config.yaml
hidden_act: "swiglu"
rope_fraction: 1.0
init_std_down: 0.0
beta1: 0.95
schedule: "wsd"
z_loss: 0.0001
Each number is 500 + 40 x the weight over its row's rms, rounded and kept within 0 to 999. Layers, rows and columns count from 0. Numbers have three digits each. The size before them is the row's rms in percent of the matrix's.

# down: layer 5 MLP down (transposed), 1280x640, rms 0.077, rows 97-196, columns 80-119
# gate: layer 5 MLP gate, 1280x640, rms 0.101, rows 98-197, columns 80-119
# up: layer 5 MLP up, 1280x640, rms 0.108, rows 98-197, columns 80-119
down97 105:458477507495543478498506531447505471549507447398492445510529485438487465534443520527452405464587520523515521511466479438
gate98 102:538533462465516551542544473506505478486535470510533483550544568503553453545476566525499455457516539533492538532437447558
up98 103:585459467500511547558476444511465563492524449448509501499556603503546516529516449554481462479462520526499531496474502505
down98 108:471425440476536503436608472532423464484502505484501536514517484506504482529507537532477434525486522561482540411537472468
gate99 095:458487427497582410473514521520458494511478497590500460454579535513481468510483484559519545454511437436482543462424454511
up99 097:513481535421471473381575502461533437500546525439546585417498528476430495503478461520552522476520509482446443420455505480
down99 092:526503469468458564531533430561514483570511511505434525534427449577506533488478489597466494462466515542520503458501476491
gate100 096:465565532602521490579469562419511482540466517474516498438496503476487500419484444490480535497508493477495572534520442537
up100 097:430520535522492514466463545503457530476519464491529520488564495500512531511497409491484491455481427547512542499556478481
down100 098:459544549530538451578496488531544571500548484423572459483531516478502498458481481486573448466471479513464489522517564560
gate101 100:512478525477413542495462494469583461506545485475497478524548593511510482534448438529464454510480462418527488458523538540
up101 101:515532524488510433463490571533568403462475474461472616537518532477518524558471530514501439457438466491453486551582521541
down101 103:544548475529527446473547559525453499512548504483526506509483521491464495489481511469466567500464533384498496487509479493
gate102 102:454585555465507564488507510491510483537501510460484512455520517528440500585459571515488454449508470510512515433493480546
up102 100:477552515510514499472458543490581488535521452488470509520454562505563463469538595509547504484503527491547506478443493523
down102 100:513527460493547531536446494473560507388517528517496445461441489562474472437516593586552492509485491488504435480534525560
gate103 103:450593415583440489515544446493542536496536479474429516588515524457498508471608494489527609508485514582409507431506562534
up103 104:510552540518526542487508513505484477446509468524550556487552545482506451527505436445506566506537550438437472488508530436
down103 097:455490538425467539527453437483507525466537509483492498590447507425503464530602485486538478488531430490437551427482525552
gate104 104:476538417484516491453473437552526457475592478517460477473455492561523469472517456459494479464501509555495506507502468466
up104 100:524505433503502522513505528531512419492483537530445582467488530509483467517496508499486466470448499465543480506539443455
down104 103:486537576510487503512523481513487520409489435487449546591526480499557525562554554476521486524484427529562447503533544522
gate105 098:485454469507441538452489536513479420493439515503514549473512501513501470533483447436481526483508529480529496478452465410
up105 099:546590503467535549535426470552465496539596552476552488523495540490511493518452501523506460516421423533493515515583469471
down105 100:515518465545499551503433450558525516492568511501536476465470457519539633428473563472475427493479580486470518538534461484
gate106 101:509422515498474488425529433550523496481511513557492521435524555460544559418460507502519511475559485536548537527507509410
up106 097:496449583476476531527419580532488474510486552462510429533457451480499483508527500558464495539488476481454496503540499483
down106 098:529499493479480541487477517624517529486471465470490511495468544476507473510438509429507498532557521549570496500480508469
gate107 105:543460500441489471524420519407519453533487500513511503491590523542562493442465460489555506533527390508453520557496465485
up107 103:445573502518535511465495511475501570443571543441581548553581500518479486520456491524558478472539564569502449479536453504
down107 097:571505427463487514466507569484503505480406518446507510490472504460504532443488485460479509488539468527475477499510501489
gate108 098:530516539469503570504539447555551470394540599513508526513489549510461517502490514565492498455572552443522525552498504520
up108 099:427469513477448497481440491477561452556465488502469437494502545501564543511426379490513513486552445498480451480529495485
down108 097:451457494465547473518494548523537462522510566508511515452516516503450510461509512530487463496560430527523466515492460504
gate109 097:466542497521529522507496482544417499521582505477544482483539512498462492449460501530479485495531485527521536520506565452
up109 098:512553535478495552521521556540427480504510450507525511569480454503460469423556529557477486470502455520449445456505521480
down109 097:475541473456556547545510483537485501451510543440528515499508568543492527570460525506481498467495520528564479518563573561
gate110 100:482511522484505551524534546470571490514496497478484480486532535500504458516526497612567537501532497455513495474458498421
up110 103:536501544436508418499500358482499524494569527488528498471447565478507464516527468469539528461488511527497519454458530581
down110 098:522467489517496496462444545447423537567542540520545470547469498497519497540419505487467531464509541589488479490476534513
gate111 100:404449546451564531541492423497474504509403509521514490547488501490536517487538578549432584497474491513506507536513561546
up111 100:495539545524489469471535550452490523509565475449550496529440539480442484549502468468498508464543498492639490462470556473
down111 102:427552483513512521425439443431530489487501491557530498518479502449525429490586505481554494559497536486497519530524503476
gate112 099:538507470559453486552471554494502485525524558462514485508571559469492526535451358467518498457537478503429549495553491515
up112 098:487498451547519494474476455485453607429471428560489509497446502533477454538469463517509455504495489462532569486499512517
down112 097:532459464485537534469465477471495438494502446567435469456396457480482533476444517500515455543543491439583455525524477509
gate113 093:479569485435471506456469508516496514602535519504528515575509450494526469509447493477464485462475462464501556517502525485
up113 094:485539504462534539472499497531529468630463483517499436476513587549486513441458512546512473481530468475495454506544518534
down113 089:486448441533537506503473574501500526508480485530512443535494518390405476494568449528485457534455510485515427488454546576
gate114 108:511530440545531518475555479516476501581509500454448558437571519476529545498540501494507500530498525476420543519548582495
up114 106:512526557560476517511464507440471490538513478533447493483511436537462525564519495522435481519432476532505472403429451483
down114 106:490539536518492487469531517487537533506505563565451549529481536522507491518520544570493491429468495483509437543478476505
gate115 096:551478517518489554427435442563450540436488439456458542533513514490443511537499584494497445516545509516446553524532559534
up115 098:494495488576501503433538447485454521478538552439557498510515457486498478487519424522539477485525468523443479536465556544
down115 109:456548543496496491460510526500487447441488460540485623470515436498493497506535524473484530430498506488484446526557508551
gate116 101:452411476485553432521505501485512533541535525466461584465548565509459526444504469473504525539524477493457525500459508564
up116 097:447546547455538531532482477480500428464554472530523488490481517497559493484474489505566503467457528540474502512503538512
down116 095:505506563500487506490449485463513507438534496465508449464444498503534557485598485508507492439480473565468485498480518486
gate117 099:508523525529508498517478479429408478510467543475488442490499433479438538512471523623550500458488441422504549493527450498
up117 095:498522570529559543506478567544506566480519577446515451492536539514513513521627488551537527462472566500456540547493459484
down117 097:427489513515511506529552456523535440560492475477529478548484454491494571509432507482532423497505526489554524584494510441
gate118 101:536472510454470472497520474489455482531559480454487513461533546585467495528514531449528482525506504506550528486518488401
up118 093:510547501449459469484564469439527481505472546520525507518522524491503466481519541433510472465472502521533456453484483498
down118 110:448540546490490475474536489522535469550528492507530526480488496485454517519536525465498455493466469531518552460494492472
gate119 102:480496460469523568478464473507521482507517490480427460493513423459450482441499477514485549395495517541482525466504470461
up119 108:493471508524460485502480505546476501489523544492511555504402466546533513566515525513530557489491499530546487425480434525
down119 104:532419494495514520554470460551525462495454521447527519526505452512492525564462530452495506472435532496478565499640493504
gate120 108:477421566512431498515471499492519492419443489495510463515436575492541518519601467439491461427522431510477606484533532545
up120 110:500496521447484495491448526537549484420507483478508466528393544496477579482491440524487449505457509521451547513465501490
down120 110:560492553476464546488447543527409476424530488464532527531442524480538483465507509500520471460504467515479598500478483546
gate121 099:563543484478493385486567559485515479440530510505481491478468465551503574420529537480575459437525541527491490566494453516
up121 097:531472496467499488499503460467456482558478490555541522497503515451530488550495567458481411526456490534453502505451552514
down121 097:470459512500506466523495498502502489439464511532472515382494544547463476422505482526482545505439426541512585441504603531
gate122 106:487513528429480451522514539534545503467446473506479538500498433453465454509458575566514571473490545497433509521513574470
up122 106:505492518509525472525474503527466514562497490508529451477502493490484475403539451490529504447511495583584500527555495523
down122 109:482470560467525436503494521457535520470578463546513517511508489494532481503513526484491458464565548461551506547538478545
gate123 102:477470592551572437435488480498465484501539523507538499498504551483526555409524510498450505499555566460484501556531494465
up123 104:586465429453449554565502500480498484485464512486515478534490432539471441496487461437587558514509546482481498479514483494
down123 095:450533523524490507521496472445555518495528509517448442445452502563508361544471509492537489495455520464555501467463527451
gate124 106:519510525513451454426458509481465498483446562517433504481538510473480465464478517507444526515503472507482479459589440417
up124 100:542553458489474503488445551549453507401499520427550480517518453495497572573463477527465534473475550457605476491501578527
down124 108:477446460561521508494518501510481468469489480470487495445503462558455551501511443509536567501488515491513511488468528495
gate125 095:498502562514540496484484440506492523505481537495481502572479515492445527516469501537526436514535401477480487486514527461
up125 098:537520478456508529491487522492471535488564470532518546544559432473443455525481553501403432517500535435508500487450503531
down125 089:531483492524513489494507500436523476608522534539467491549523535556490503494583461524460551425481497555513534558454523506
gate126 103:553477468534610464548535503461481493468500521489411445479515482447383539524542504543517413520458489461525459523526496486
up126 099:462593451569515502439570475535451503534515454447456520481460418469500465410463514425418501488489501529569482444479491493
down126 098:587477494464477461452495492519559499553501543483457453526466479550517510475523429488478519524544525512501498504556524568
gate127 097:504488613504487503587541492516509507518445496467590489459470454556463493462522468558482443515514521481564553525458484509
up127 097:544593516511472502518485428482600446512474527513524551495530491474471543554546539533491478567413526553512498463624532491
down127 096:579494492522453503440541550481499525449355455554478488507452450531507547431578497517532462514529532534536496564475433453
gate128 096:500503482440511469475506461458465490451573504537479519470505503521482516429490546529443482459516455480535433453522465490
up128 090:488550428512484479471497486465479444460537458527489504408514557479529532490475618460449484482480473494522477476507482530
down128 107:553558520564526516503499508538517439480475453548552497494513478489465566484510519528532549460442539529534531483597561505
gate129 099:505446583502531557525435491514500457555525530532631556529480555463514501443560556472468465523476519560522516464492553471
up129 090:508441507532483453441505489536442485471502516560507505465462487447508433474574465455461510447471522522545526481550554481
down129 096:475574499500479510504532520524534528526508460530523446542493540513507521493437450542373569496510394501488536512487613470
gate130 102:603585468537489515532515460479488543556557530455556532478509446439508507484520447438532534530464504501504448512502553529
up130 099:449523551475458484500495514447503519471509565584537585508476518514585488519496432545464428480534530504519528581560508476
down130 098:525484493424467508503510520484496510430438458496562533496506493503489471499433459532521543484488523441507495424552458514
gate131 099:537465524521552499474538471600541459428398466518497542536496455457498425478496493458475511448522484480498485516468429572
up131 102:513452502506440527536536468526471467480437573476491549510499541516558514544478469484504436495521467528507446517498512521
down131 094:470440523522502530543619492468564416523448509525495428536458470399527506461560450449502504459497440509490475469530518449
gate132 100:510477504529523484545493590418536528489541538527499463488518474457478524520550454582578472425526484468509494577421512493
up132 099:510517489570488529553512545425585571542618517534533527484516442541457455501535512530515436500510469538515491565471551522
down132 102:469461463502526579484464516453521505545489555483470431483494556517449497545536499562493460536522444514556532583468503512
gate133 102:486521531491483474440487504450508480507504466485465473505514522485546545467462450471453452384521511480571589563413474519
up133 097:465503553543450537563460399509545465528550444581458545598523482442503534496507475510549466456448472456477549557541506530
down133 106:432453497523495461568485537477537565509580478504539488558476411536540443510546479475522561571516445469455457503499489511
gate134 109:458533449493448551438535529467545510548437541476524529520475528544459482518487544532482513553515494514515503514484503530
up134 104:505407453429463542514470514471538508498500527496513483471494481507485462501545509474435451537532549563408603554494584467
down134 099:479550476476527532449510526511503475406528574489474442536511521518403498475545515508391472486537509526480507546550548518
gate135 094:543538453526473519448537563497490467519519539493397503568504511528529539536554543524440521480526502570494528537561537425
up135 094:585476420471506487438494614518483451472485552463466536461440477491445485540447513529446540553397388476535497496502449493
down135 093:499543495468477522427508517482486477516533510501444480516515516534583505545526539487504456548501484598477515542546534452
gate136 097:505517489468452548487542478561549512496512562508518531540481496516517462525408484513486492500496545436463506534538477429
up136 093:540528580510400460458442518549458507529495525440552478519440543507481533443594491472540491515471551577460461534428433526
down136 091:538455520592499501590574516451515457418551457459560490478461472485464476498564498499472501498453471444514495462518498533
gate137 098:521475498469475592547521506473485477518558471446555516512453538505482518518438410453546454488516530472482527407452515485
up137 098:495503448484502553551546448508454484479510538510533441543527548524533537496547492493450501512513527456489559464554481549
down137 096:496502489541550468547491533473508474524513457487436471517486508546523566416459542557489536467552513501510584468562489511
gate138 097:569615487528498502611496505471495482496502488439484462524483531545565487512516439555512519550516514495554407495504481472
up138 100:440487473529451475537497543501429537516472525504468513483550493498467505516480534456440512542497491600445519497521524490
down138 096:464481525403520459533512473514490523459430464530531534547482488495454480456484463500484455445511505481468449509500525551
gate139 100:519513447492497483442482523492548524471490526468527449543532514558563488443518518484482498561541492469453467422471505505
up139 101:390564541480454552523493499542533494488482464469510504504451498510422499467518474505528487476513504540521525500468451468
down139 100:417536520492484433565499569516493531502525530461481484483496480498499581498533534532449455499420507448495501496521457503
gate140 100:495529498485435516609475528546493539462542507397423452509504505556486496525465461507431515517570450374576519509540531533
up140 098:526469578485381476510493509440425512530510531524574570493492494503500553560540457495495515471498458511487543506585467458
down140 097:507489475498547446533458509495488471464557480530563487490488555510456524476486478473553467513509556570475443517496456494
gate141 098:469575463471411565500557472495495435595458512485479485467520571531481539528515488472535519439439449443474523497520459501
up141 101:498512497514580492495498426509526448572489505508483492437499511570520484452517498525569463476538482478515467466519457509
down141 100:482528388471524432503433549560432514554591486565512535545499528542450465438489536488527474479487494445473458563447469472
gate142 100:577478474441582508559506508532511394521502607464513564535422489385435514506470540513539479430462494511597543509494467519
up142 100:477506479474488536497525523561457452481425450573548489502486569496487526504496631516508472505482467526440510461373422493
down142 100:496534516519534504530501472494521378555523490535477485471452470455542453454518522463457428514537482544555504429406587520
gate143 107:537539457485506463484392448548575585444464526524487511427503455528410464538542552480443526478533542456577461540514466501
up143 107:455437466522492560480590516496482483535513483450448522495527560449558466536437494528524540516497461519474471495496504473
down143 111:520490497421479474565561428479559489475541491464571492509480509498568542462459483493523492558504541443435519517501498526
gate144 102:504422480465418578505483465510500515492441504488406546495524604473579493485445463434534503464471463504554494540503502502
up144 101:503520567505537480470428434477500453550496409460504439481420460596456493502469480532490560496471559504499468451540534528
down144 101:496587498524427569455508538459516445482467396523550513512517574519507467483478516487426469523492470511545506443560458522
gate145 093:584547482521564478554543517488482521464507517465486472469513503514465532518531531407532495571489461555594521482458482485
up145 099:464508506504502537565531471453481457493489515536514544471502537516490450547503444442481462596492512503583546438528516548
down145 100:492472527503474442527480435528614452535506525496520564531484414513481455510506504427513398523478525548507540458527472460
gate146 102:552515508566475464461456474514496510420475514459433527491524472456464540519475449476431482447546517556510545518514518516
up146 101:482516466526454438492494565460505559469500534524579606435516508470502481476433438481531565490481512568428550520496496512
down146 106:638507490447431513495465445437462503501512458473505500540587538494566454484426417527532452546515454558476597461442489563
gate147 098:453570460477498522471487517491581473493489511573508554461558530447530475504541479462528505483517509499518599543541511489
up147 094:438480482455496513505467513465463473529558454488479538406436509518476468496495533440504467581518472516512595469458511504
down147 095:548500525583481495502522504453524550514510485481499510486579488503493467543488489488504456516542468404503502499510566486
gate148 107:434541558497572505395566511483518502479517519535541554471489498454455508476516471495439523515527493444503434573462481577
up148 112:422528475482512574461613528487465600537486529544481475466497508515504515434496496463467459475402516516486524487511487543
down148 104:498498534508529458451478477477491494538497538490520495436491585491379507560488530504543431522547493440500470509465560467
gate149 102:516487546516496479483470556477510496498524539511436504467509534506472513481557539513517476432454513458504534531404567504
up149 103:518500559556389545526403490453564483495498505453523486496524542492517496514460528501472482495498464546456460474497519501
down149 099:503438520518462559527496463480501473516510492510495499471498445497442548484513522522491498472462540517437536422544506449
gate150 102:497502439520549464453481546565528492550583468479504474491528493452496443536560514500576505477475526450487491496556630468
up150 100:503498453512552499444522526512496499492470474482583505500566489466469520529483512463509447524425534536407605453537544554
down150 107:564429432480520493523468497524451485494546452517484478536498521453454511447446521439609503495479559504422501530394480577
gate151 102:454467528487480494497551496531538436452562512523453510479476485476473582519494470488481512486518537534513465554497477488
up151 106:493504475521484486485486520488506538564583489502465429465526541417462527543486550503483514473500574549504524562491453430
down151 097:465431485532522492519490529541523498500504527503517448556491444435490528518514504422449526522487501453436511523536468558
gate152 100:415501487530527439535574508475474467465494534479496465516467511530474480498513486496547496531379507542497498453527567498
up152 100:453462537579512468452521470528536451552443510513587452432504465556567488470473490522521491485472411524535472529510522501
down152 103:450492539514509551447516514513509554477530544524499490457503532546595500564493440519542492449554483513521415434486480449
gate153 102:598451545455417423477505540470506483555515510560502558483492532403498504503471472470530493460468426486478467498511473453
up153 102:477483498470490498496577485504466485495529480540537518463483500547535569486524471515543426526502538517483535588520510464
down153 096:469493462487543478463496546497490476389529490524415535536419536529479532480494486512507516480491542474529513551538397487
gate154 119:500495473387466501480459503475503522555567460448441522502457497470505491488529518429526465518492445515448535553488430553
up154 119:550452521524482494547482525485557535554546537535436476468480501479499512510488466492515459499437505505556550466492504425
down154 110:483460482546463502521512390466524477524532521488488534548512502530507535437502468581490442502450554500525466418608496468
gate155 091:445484462603457527523494555485492529432437448498467499555463456506519559483466507539384414490525440465481524405468510464
up155 093:503506459450514460514468527560439490518533528491454480416577537472495503542523454456606550539453563526567489534527587523
down155 095:498475487535506442543542525501533514562536489495454485469490541503488526555443523541512510510483498476591484484556524506
gate156 098:442491490477552492486466562534507559466519523478533509495526574471492578481509471504501506500517451490519498512497473508
up156 097:415477449474469574500497484487524488516515516530528516470511602474602472573537551496458491453492499458486587524576536418
down156 095:493499570437518468516462498401523566494510451561428479521501464480482576480447477514583434551472437462540487493455493462
gate157 099:535496501501495549410523560495558529452493516482563494520461468501523530528549638510486537497501429464509512501536509601
up157 103:561491443503581501505484476467520479488444515555481486571475488435452514485514477461474456491465440484521617528472518482
down157 106:527475494538527494488544493501542532472490513534560519446447503453446497482539503439583409484513475516551464521583480474
gate158 099:472546583478546556493436486503500524481492497571443446442466532505483464443510500536524486502549457433503500534542517436
up158 094:551501489507512547461486475551483494467548565519517492517534445537507480446433414407528545516529428501531496470526481466
down158 095:477564489490542516529524480465494489556501520480458495464443440472414508510525540476579537540542420474486499517475523534
gate159 100:470547515509478474537468498378510512538470550483517492503487502584592554457499490505478527522536412575562510485580461441
up159 094:552504520567443458438573491421500525567545438424453482452484485484497480493478474529387549531573477480527580614458448442
down159 096:453512460546493414516520497589559467456434501556487550523499448425466467491542528484535519489467596502474495415545500541
gate160 097:494537488598537453442526499498463503489488527455536442527465516447530489463512425544499521538441520481519480497496516524
up160 098:455479487487521408511556573476543597471503497518590538519466456523500503501453556483541528486507540506500515515496488467
down160 097:517559566518492540474460459456501474526533522466488477456478500426479465413452557556485442518513505543507511519573471473
gate161 095:494454495532478539487496476441528549492542468498498503550526515488502519559502462466525478464538490530508441522566526499
up161 095:421423562468498521455510381435532472541491554578503462528447511486508556506509475473547549516505485507527546478475481482
down161 093:492555488496440536519463518486438486510489544520467504442517468467499517479530490450506536508500484515565541513501503523
gate162 096:472452624532546538495539542531508507500510510513472573554446521465507492455488495576474556451488484524517529515525507542
up162 096:490514529468471498511496552466489606503438472559532554546445526551515491461430458513484494499458489492462487542518486423
down162 097:530477528520416579524523528524475457425473443536489547556476548477463438480466491480511587511529523423573448478516553539
gate163 107:532530408527495499540572535524484546456578553461470479585464475494574465481589503527501526451478585508533475476541484529
up163 112:511561483491509480464505496561464508431572483437522492523469497420465597424546505510494465516429465529545541441531544574
down163 101:524516469575523489486557497477528484500479503513463535529447555540609494579519502545515510443425552589531499508554490524
gate164 104:542442442483477460571442436445444513458541521547512493548508508467433500439485496534531480517491470510478452489451492512
up164 100:492505520596438606497523581481486521537491534509525419522503529540526450543497447569530449470499511560502520547504516532
down164 108:507460532469500577481570500515464478490539563565449470489467518472501531529480468517502555484495433542544488466518543589
gate165 096:486559453566496485445475555491508531499493539500563468490551528483509535482540551526630554493465507510498476468451525480
up165 095:522426514508540461428534501492567453463499507522531492522555581499498547489477524499528522534504528547535500433529459533
down165 098:507474524510483495471501525550517493487444534528555472437469482529471542476513524436489581415465472490503451466526467514
gate166 101:531523531519503440479505549476574549449505520438479556497517545500486516553528528567420505464498451529529547542572463561
up166 100:617542519513532483462508472539495484510469516443489466482547495425536575580564588468532507529458511539487523546459550535
down166 097:553519474469545545484526466497486523531478467527563502432516561463462443522584502440429429533462500525478509496467527560
gate167 097:483505512508446503488517458569459532505455461531518519472505508534542543474588483509473466500506540524510478491504520457
up167 096:543399494502498467459471524576551523474522469466522520450413483501526529489470518508423495500483509449441506529474575521
down167 097:547498529527495465531494519526513523505502549512616494492508455525415504556567482450523574566462591552444446552522560463
gate168 100:520524637476508564579545470533474479487535531498485404488557450543476455514458475409499484513513502501586435600448498493
up168 103:450443529481521491591529528537468432538478572509572486460425498474471525523427538521518529448489518486396474485502418523
down168 103:514510457522510491478536590579435521516506528518500489432476548443447558527495531488479487453510505499467463446486553442
gate169 099:507518500521499525565497469444507551433456475545457538467458451507481542465414458497475491563494578506452492515546495543
up169 099:477511496523453533521501465528499488547517475523500495480494528490472489514508494605510450524439477495510409457475553577
down169 099:495488512515473512520462484552474511449480500482496498426476537444503572606480490502532547550459459518457541497498467488
gate170 106:490477581413451570502488475522486457440473492473529471497471523562518614542397504485452497449520440503535502475529433479
up170 102:540467576426498511522511452542481510454525510471456514576505487458515522449440511446514563485513578527497434517468537454
down170 105:446416515545463486504556545474502469468588528491541441558556483420516564445483448498477499469539498554530458489523523443
gate171 100:528493533483541516543605513536521520550449500473449541470504496515468506520479541434501545558494494484443477439476461505
up171 099:533444498568539485495482437530507462550483425488468541490481554569530506536482486488513494500508520501473501489520459488
down171 097:544463510519535513424497520512502461472471411467473498458480501471467502473533508460455460523492509562430533498537491551
gate172 092:495483499475491458515477530455481481481396545423528531507554514514477573522504475485503492448437512511537548455597467477
up172 092:513494479479491502481500534518549421484500504504490579467488475448430443511506507527487460446519542523482471514484506529
down172 092:429474516525492503478489536511545498432490495459493546513603525483486489515506532535515429527511542415514551536533495482
gate173 093:552495481498504510468513528525500502497539490447449441540501541443487454510542489521459495489417544498542451509515487485
up173 099:535522429538473487520511457508441495533432461516506501430494483463456536416456502544470503488517471478436489476538489564
down173 098:477553526530534550472447480489505493537558555492605442519570524473493433522445492527479474469533445514514519502491518447
gate174 096:477529530491514513391457498544559494513533520462438454549527429491545462416562390454557461435534527419464519454415466576
up174 101:588510507520512490459453467562570504483540572516455521490545496472517569494484483482530454459503533554485603431444574493
down174 092:587491543511586467468543526550589452539493459494433486476479505470457489505505543466513558479530479534440469476469530388
gate175 094:515457461491500488482479466453489458484500520473524501531591451461449559437422540514464480520536524446488575456568521463
up175 097:485530542520419504526510506527549510512477487512513438452482507477531514506475506564454531544397500587527465512516518493
down175 098:500517509502471522503515474535552619491466556504455456504500467556593483540589523513552484484497470514592556470487484476
gate176 097:559463510543433540463487573471530518524469581516487489548503516477510475543502435503468528469524542485522542505496534501
up176 097:449513504489528451446547537563512517466465496550523532496464566448528488517509476512519454516462474532455477509437497517
down176 099:470569530480489553478543475556525458414522490543503555512542498528538484442451498491517440445480523454496513528441548462
gate177 101:498433493469502477491540472370505494518503433530513475478584515531462459537577588494498533470527516496481492468504553533
up177 096:520484530470501560503450491488571507474490533521524474506468528499525510553508546459542495441578441470511485517541539559
down177 098:508522561527565536477483466482528534535468503514567525541434503467540571461557488548511573575450488458546473501515508530
gate178 100:579486379518512522468548518566484454469516451491547478509542583513486469464444537466524500523544473489424532433531421458
up178 103:548517503494522456485511518492504519489518475533507493547487519479511553499439498509485489515543518485440507502526536484
down178 103:522496391453458471519553526489489490434535444417531601456524481531526521541433471467513471485520445453549439450550503620
gate179 107:549504496483555532491559550454536454529451515526511517521545595454442454519495555549542488419499557451483489557542529494
up179 102:531619527532499510532501487411513506528575501500535520494484489423579559522490508457482466529529482472544517520446499486
down179 102:495487509511456505528507531485528506528518527572537514439427430490494489424457512440477475469536533472501575504512439440
gate180 101:468450566522542530563553434506370513430423475475496557477440519490529464484499524513519537513467491520513533514538536521
up180 100:433493557528529426489544573456506467485461530469538387477508488485503556511441466500586558455504411531480459530537559494
down180 103:478505508547485472474536506522467537473510478461532453418485471501495520412518502550440472556468567479520452506525523464
gate181 099:479446544570521430464519504510457488504487530546470517489435488420539494590534534522528486522481530570528468476576540472
up181 096:431493551472476502560438547536477553466531507496560494492477479567526548552493503470532506496443562480462556463448516467
down181 104:541534570453519564492498465587430470499537484501508476516525534537441508461531462505485487490491517488450569510501426498
gate182 098:472528519540429510500492497519464458531515516456580524535605521478489535482472504509462486510545490526516465547478482523
up182 098:424475483455454495450525474486473488529522532575514474445549519458554563477494511452479512492535558443521509575509486521
down182 101:501441483433506511494482469509557532480521531599402442541486512437491515562562466381501478482474502450460466525500513434
gate183 097:488471458533523485480511532537447468521571512519466563497435568497517527492487474419425513540448505486549515499430521527
up183 098:537533452538557498555459544482555462525549478496535567508486527491531572564544482465528490464455455515422432515506467531
down183 098:507557524468558451523479484477488446548587459454490490530571580470468536448564476568578508472467527500566514456525541499
gate184 096:549509459446418467486577452533471550541579506459479468498550551519419497510535528494471563538470537490552546573495550476
up184 094:519495507618517496489496515442479495508473503513476523452399471496476424510488512532576521528576501534483488521509484532
down184 104:489539524495454535468499453486479467505480558418511490473477449472552432512463531490541561487465548517494517513517453511
gate185 092:525487582519535524471623452537477549561467429555431530471500462498461446460507512485511544530507469502538412474511468512
up185 092:478582482483491502556498539465509422564512515525451493473494498591460472482488497515464467485532532535499544504552454456
down185 093:566482562547499476500477486509452542564507535492473467483512429477514527561498544489559513483456507424479508385493516519
gate186 101:595485494454519457479519551447510465431552601488512447481514515440476453520471530575526561516514548511527519466464481469
up186 101:522475511542404566477458539536522546526467519534488496479366505494455456497475365399499458515462516503478534479472471517
down186 106:566460480494454545570460521516550484517457456512486521543503505554531492493493549500483498453535497494427491437540550515
gate187 101:533419594551480552521453529489454506516483470518534500544545466536478422490513556513464499437403459582546462558520521459
up187 099:533493522534469484536463465475469544447412541463441475496492561538533479465472455546499486442506539454518553533545428519
down187 097:527555493474557498558470536490473537540433542476490472569509509548522514472523510514564536499538531511475479494517512494
gate188 103:537511488457511491518523525496491471479517465508462461485530491423538524493539441548504495521492554528522498492451426505
up188 116:431481522522451533555476592568493523474506458501563552526527441582476497521468486460469522487508532572493552529507427500
down188 113:545466513546499549501485463527553490526570511556585512488465553598507519526489532487511547477476528532487516505555484473
gate189 106:428527465536567451483475511424540503542499551495495539446400478484537467565567561560503502486505457570412526450517550548
up189 104:470601515559466485465513526477558500562533518420440526500458500422468416506553451552491530442487555514421503561517560531
down189 103:470531460510545514570474433521433500513444513464551484438544472527524588524489537476502500507518484582512543459467564390
gate190 098:505511475538507495485524472510462549438525556503478484512498479536485496563502468489557537500512548522490488489526473554
up190 098:508544545485490479463557526557506533550463526518484490457551530507532491477455554499477452427528526456520512483490473454
down190 097:521441450539508472524516472536492471524456538616473457453493502449585516531434541498447493456505466463481512465602581569
gate191 104:444493568486474602505481467485443458488502389499455496468508500490406484440514468555486486498524498511528499538508549461
up191 110:490503552534499499533506530499542533496502512511520502478533419447514466515554503590469576512486479528492505510513463541
down191 105:528529472514501446562486470527505529478530468531470442427526489499508457469542488425450487468483476535483539505508538452
gate192 099:513449449531557482519438534464539556492449466478473534529424489537488552491487507541472487406528512450539475504524592456
up192 098:580506549466517460502487463481535450509456504421526601498524459542462498472485558492532488438456514510548479479450487374
down192 098:478494508514522485527493501515428467489449526458518546469464466474529456505497540524442528470439484551526606480461507530
gate193 096:519501642492485511463530495514486424492429495549508596543443478502453537514438525526552579504458489531487486496511590567
up193 095:460510519528483565452473514451492451490522540435437503506487508537486494527522494517552481465546510528525503495469481552
down193 097:485415503542502469469586490544516544488525490484453547442560510472531512522521516518554505493474542526544509580489498439
gate194 096:449488529517554568541574492537488478485469520567433522436521462545439576481487432458457512517556446545445490519528514487
up194 094:501546535497494544463523522421517563510507449504478537511502500551497555531494468398536494548525533466473548498533442538
down194 098:488524559525462556490458499501509532547482514491473511456545481539463536480535521436511495478473481384441537546525489507
gate195 100:489563571596503497513515495522447489489503481533569525474504552519499479525534507560406494515491520524548509556542503482
up195 097:509497514456532480545514468519439535446489523547561539487493493502433546459498487539456517436480501499499494515485436551
down195 102:522469459510503475518566543526535497472520462569468484503468553512455549538470497488515498473536500495577512515494500450
gate196 098:553487465500544482538500538439499522536518579492530515493490463476504465520466462489468446536544450607528519595573481520
up196 098:501528458486513481394397585444421423539525430480545476509494522477558509546479450514556528509438509489460504459450537447
down196 094:505433429502508440490451506497579471536460487508503543503505593472454517544461501454462510500530453466512520391563478575
gate197 102:517492494487508528453543457596537437535507507534492482442413581586484487458477432542383433488404487480510526507533510446
up197 097:522518564542491490525493433583517479425553534500561526493509536554537439454520517415465471507484494507478459502514494491